config.toml
num_hidden_layers = 10
hidden_size = 128
num_attention_heads = 2
num_key_value_heads = 1
head_dim = 64
intermediate_size = 256
vocab_size = 1960
hidden_act = "swiglu"
norm = "rmsnorm"
norm_place = "pre"
norm_eps = 1e-06
positions = "rope"
rope_theta = 10000.0
rope_fraction = 1.0
qk_norm = true
attn_scale = 0.125
bias = "qkv"
tie_word_embeddings = true
parallel_block = true
init = "uniform"
init_std_qkv = 0.0442
init_std_o = 0.0
init_std_up = 0.0442
init_std_down = 0.0
optimizer = "muon_variant"
learning_rate = 0.012
lr_mult_o = 2.0
lr_mult_down = 1.5
lr_head = 0.00771
warmup_steps = 26
schedule = "wsd"
decay_fraction = 1.0
decay_shape = "linear"
final_lr_fraction = 0.0
batch_tokens = 16384
max_seq_len = 1024
doc_mask = true
train_tokens = 144900000
max_steps = 8844
dataset = "wikipedia_en"
Each number is 128 + 24 x the weight over its row's rms, rounded and kept within 0 to 255. Layers, rows and columns count from 0. The size above them is the row's rms in percent of the matrix's.

# layer 2 MLP down, 128x256, rms 0.124, rows 100-127, columns 128-191
size [100 106 102  99 104  98  91 101 105 108 119 107  94 100 101 111  98  94 106  94  97  99 103 101  98 103 105  88]
[[114 119 126 124 105 122 137 144 107 142  97 118  78 123 129 145 114 153 156 142 137  66 119 119 167 134 172 126 106 160 132 110 138 133  90 139 141 132  75  95 151 127 105  87 144 150 119 124 120 105 111 161 152 123 147 107  71 117 143 130 183 109 159 140]
 [124 120 158 150 136 129 162 122 171 149 139 136 126  99 136 153 132 159 131 163 108 174 111  83 132 132 129 152 125 121 163 162 160 111 151 168 112 106 136 177 147 138 135 141 149 109 173 118 153 136 129 132 144 125 146 136 144  94 135 134 116 131 160 161]
 [166 165 156 123 158 114 128  80  98 122 140 103 116 127 154 115 120 169 109 133 114 125  62 131 130  78 122  67  98 117 117 134 126 133 154 116  86 133 200 131 175 103 141  91 114  93 116 110 116 137 137 154 100  94 129  95 115 123 109 133 166 121 156 154]
 [120 151 131 120 126 157 127 123 163 137 120 153 117 104 142 123  80 157  95 110 155 138 161 105  64 132 146 124 104 101 144 164 147 151 133 118 146 119 172  79 127 122  98 130 137 174 156 139 136 121  95 106 136 121 120 135 124 119 130 109 157  91 146 117]
 [118 139 156 133  90 138 120  96 100 103 132 149 124 113  88 129 159 116 115 103 142  97 146 164 106 152  99  84 144  97 102 160 185 136 134 131 101 136  86 107 143  95  98 123 109 116 115 164 150 137  90  84 112 145 114 148 120 154 134 164 140 125  91 101]
 [128 112 126 124 170  98 123 124 127 144 141 147  93 119 102 174 146 142 109 120 127 136 133 117 161 157  91 153  96 107 131 112 124 122 121 101 116 140 149 144  67 130 123 166  94 100 142 132 153 116 189 161 150 146 138 112 108  90 125 149 147 156 139 115]
 [166 124  99 128 134 126 107 106  93 172 123 174 141 106  92 145  85 140 153  98 146 124 127 121 105 134 100 154 149 169 129 138 145 158 162 134 124 129 103 122 131  95 125  96 115 125 110 133  97 146 153 102  74 158 105 142 137  92 107 147 145 127 167 173]
 [120 111  80 109 135 122 159 114 119 168 144 108 127 142 101 113 144 159 131 115 111 136 165 155 162 118  88 171 112 145 133 140 145 143 163 121  66 167 131 141 121 155 111 132 160 117 143 124  84 135 149 141 153 101 164 173 122 203 138 136 107 105  82 150]
 [ 87 155 119 124 121 112 140 106 154 162 102 130  89 130 181 150 124 113 116 158 168 145 121 134 138 155 152 124 141 129 132 114 134 168 152 145 111 133 101 138  93 133 132 123 146 135  94 140 136 130 129 155 125 136 135 106 129 140  89 100 114 121 155 129]
 [167 108 163 179 110 119 124 129 123  80 146 184 111  94 110  80 103 119 127 165 123 175 123 138 112 111 120 142  82 109 110 121 105 163 149 111 132 152 147 100 151 146 143  97 124  95 100 119 146 118 135 157 152 117 151 113 114 124 126  94 128 127 138 107]
 [109 143 107 154 103 118 128 141  96 150 121 113 130  96 105 113 160 103 111 123 100 162 118 124 113 120 151 125 182 136 103 118 181 110 155 127 147 141 126 113 142 164 159  87 109 121  86 169 150 154 124 165  82  99  85 154 157 142 166 100 111 147 144  88]
 [164 165  99 124  90 159 119 162 140 115 134  97 117 118 178 140  97 129 114 126 136 112 152  80 115 140 135 109 146 118 111 147 106  84 122 101 111  83 127 113 153 155 112  93 130 100 174 140  99 137 115 131 102 160 124 146 105 117 118 146  88 133 134 148]
 [166 170 135 127 126 128 133 124 143 150 116  92 159 123 120 108 107 162  95 108 139 120 140 161 141 114 134  99  91  83 111  82 121 173  94 129 142 132 142  80  96 110 121 137 138 137 111 131 136 140  91 116 115 151 107 130 106 133  86 138 117 144 130 162]
 [127  94 156 111 117  83 127  85 114  97 135  86 166 138 125 138  99 125 129 154 118 134 109 132 154 144 114 163 118 130 142 110 123 160 146 105 100 165 148 103 110 114 142 107 139 121 152 136 143 147 118  92  91 116 160 115 110 153 153 109 110 140 177 141]
 [144 117 125 133 113 139 104 133 113 141 158 169 102 106 114 127 146 140 129 119  93 110 102 173 153 138 125 108 130 164 127 153 112 123 149 124 122 122 103 146 116 108 128 140  89 129 141 112 102 100 168 167 120 125 138  98 153  91 124 111 109 167 117 131]
 [117 139 124  89 141 128 126 158 156 142 100 144 124 123 148 143 123 114 133  95 128 165 136 122  99 159 103 114 167 134 133 104  82 116 139 198 165 125 100  97 142  97 141  78 112 118 127 126 167 127 172 120 129 122 154 132 143 121 128 157 141 155 164 118]
 [112 181 127 117 133 147 158 128 113 127 161 116 118 105 137 115  92 119 159 130 169 155 125 144 157 135 150 109 121  95 107  98 120  99 130  89 167 133 107 122 196 103 124 135 144 133 116 149 135 131 143 139 113 132 148 126 134  91 125 101  93 130 124 158]
 [135 127 101 119 141 122 105 158  96 139 138 117 148 144 120 162 154 153  77 135 127 108 101 121 117 122 219 166 144 151 172 174 126 138 168 118 115 129 130 174 130  95 135 157 123 130 144 155 112 108 133  96 141 123 123 122 121  78  83 107 115  75 136 157]
 [157 155 158 129 131 150 126 140 131 151 121 108 128 117 166 125 107 158 142 133 107 110 105 155 124 109 143 143 110 115 128 110 142 139 141  85 133 167 109 115 121 111 134 167 129 118 118 114 108 106 135 139 128 141 117  87 149  99 119 159 133  78  78 141]
 [148 142 106 138 154 173 114 123 132 130 171 122 129 162 160 131 123 113 117 103 174 114 135 110  80 143 143 101 145 105  97 129 105 141  99 123 175 144 142  94 134 162 122 126 135  64 150 117 147 133 140 131 118 165 138 151 102 157 104 130 140 123 145 103]
 [127 139 120 126 100  90 133 101 137  85 103 123 160 119 130 138  94 130 127  65 127 125  95 125 150 112  94 126 118 138 141 136 104  93 173 132 113 157 150 124 149 137 127  97 144 137 134 103 181 145 127 119 110 175 181 139 131 142 105 133 131 113 118 144]
 [119 135 110 131 139 116 100  73 135 131 177 146 141  91 135 110 133 156  73 113 135 164 158 112 166 100 116 148  93 148 119 154 116  94 117 127 138 135 128 110 149 133 124 166 148 148 106  70 110 157 132 154 112 116 173  98 146 123  99 118  99 155 160  92]
 [106 124 131 117 132 110 154 116 150 152  99 106 116  87 133 151 133 147 120 138 124 122 155 151 144 122 104 166  79 121 151 110 156 119 100 135 118 162 156 126 137  68 142  94  96 162 125  81 150 104  98 121 106 142  85 151 156 153  90 114 160 128 123 116]
 [148 149 146 157 149 147  95 142 137  90 142 157 164 111 101 106 160 115 144 135 114 145  90  90 117  95  81 116 158 149 158  83 140 168 162 133 128 102 144 130 122 111 109  97 149 127 120 114  93 111 139 133 139 137 141 161 128 135 141 124 117 146 156 127]
 [114 127 103 120 130 107 161 171 107 104 126  72 106 115 141 115  80 141 124  98 137 121 139 128 146 139 110 106 129 100 146 114 155 146 122 121 142 156 131  75 126 113 152  82  88  74 134 119 148  98 139 101 122 179  92 160 179  87 114 137 141 106 101 116]
 [130 109 110 100 136 112 168 126 162  56  95 177 143 119 132 124 183 127 123  82 102 134 130 130 152  55  96  82 158 197 122 144 141  80 103 136 130 135 143 117 146 142 144 113 143 103 166 180 142 125 111 122 133 149 130 165 155 135 101 129 108 148 132 122]
 [104 133 114 135 141 158 141 130 145 110 143 115 159 115 130 153 130 138 162 177 142 178 143 143 125 101  93 130 163 118 119  93 141 147 130 112 119 172 102 149 103 127 121  87 171 119 135 152 104 115 147 133 127 136 146 152 111 145 164 114 135  74 104 114]
 [122 147 154 139 121 121 152 156 116 118 116 144 110  80 126 135 131 138 132  86 128 118 176 154 156 160 118 106 116 137 121 130 123 166 117 128 151 129  94 114 131 152 145 119  93 131 101 141 137 140 141 150 143 147 169 152 113 112 119 127 145 146 121 155]]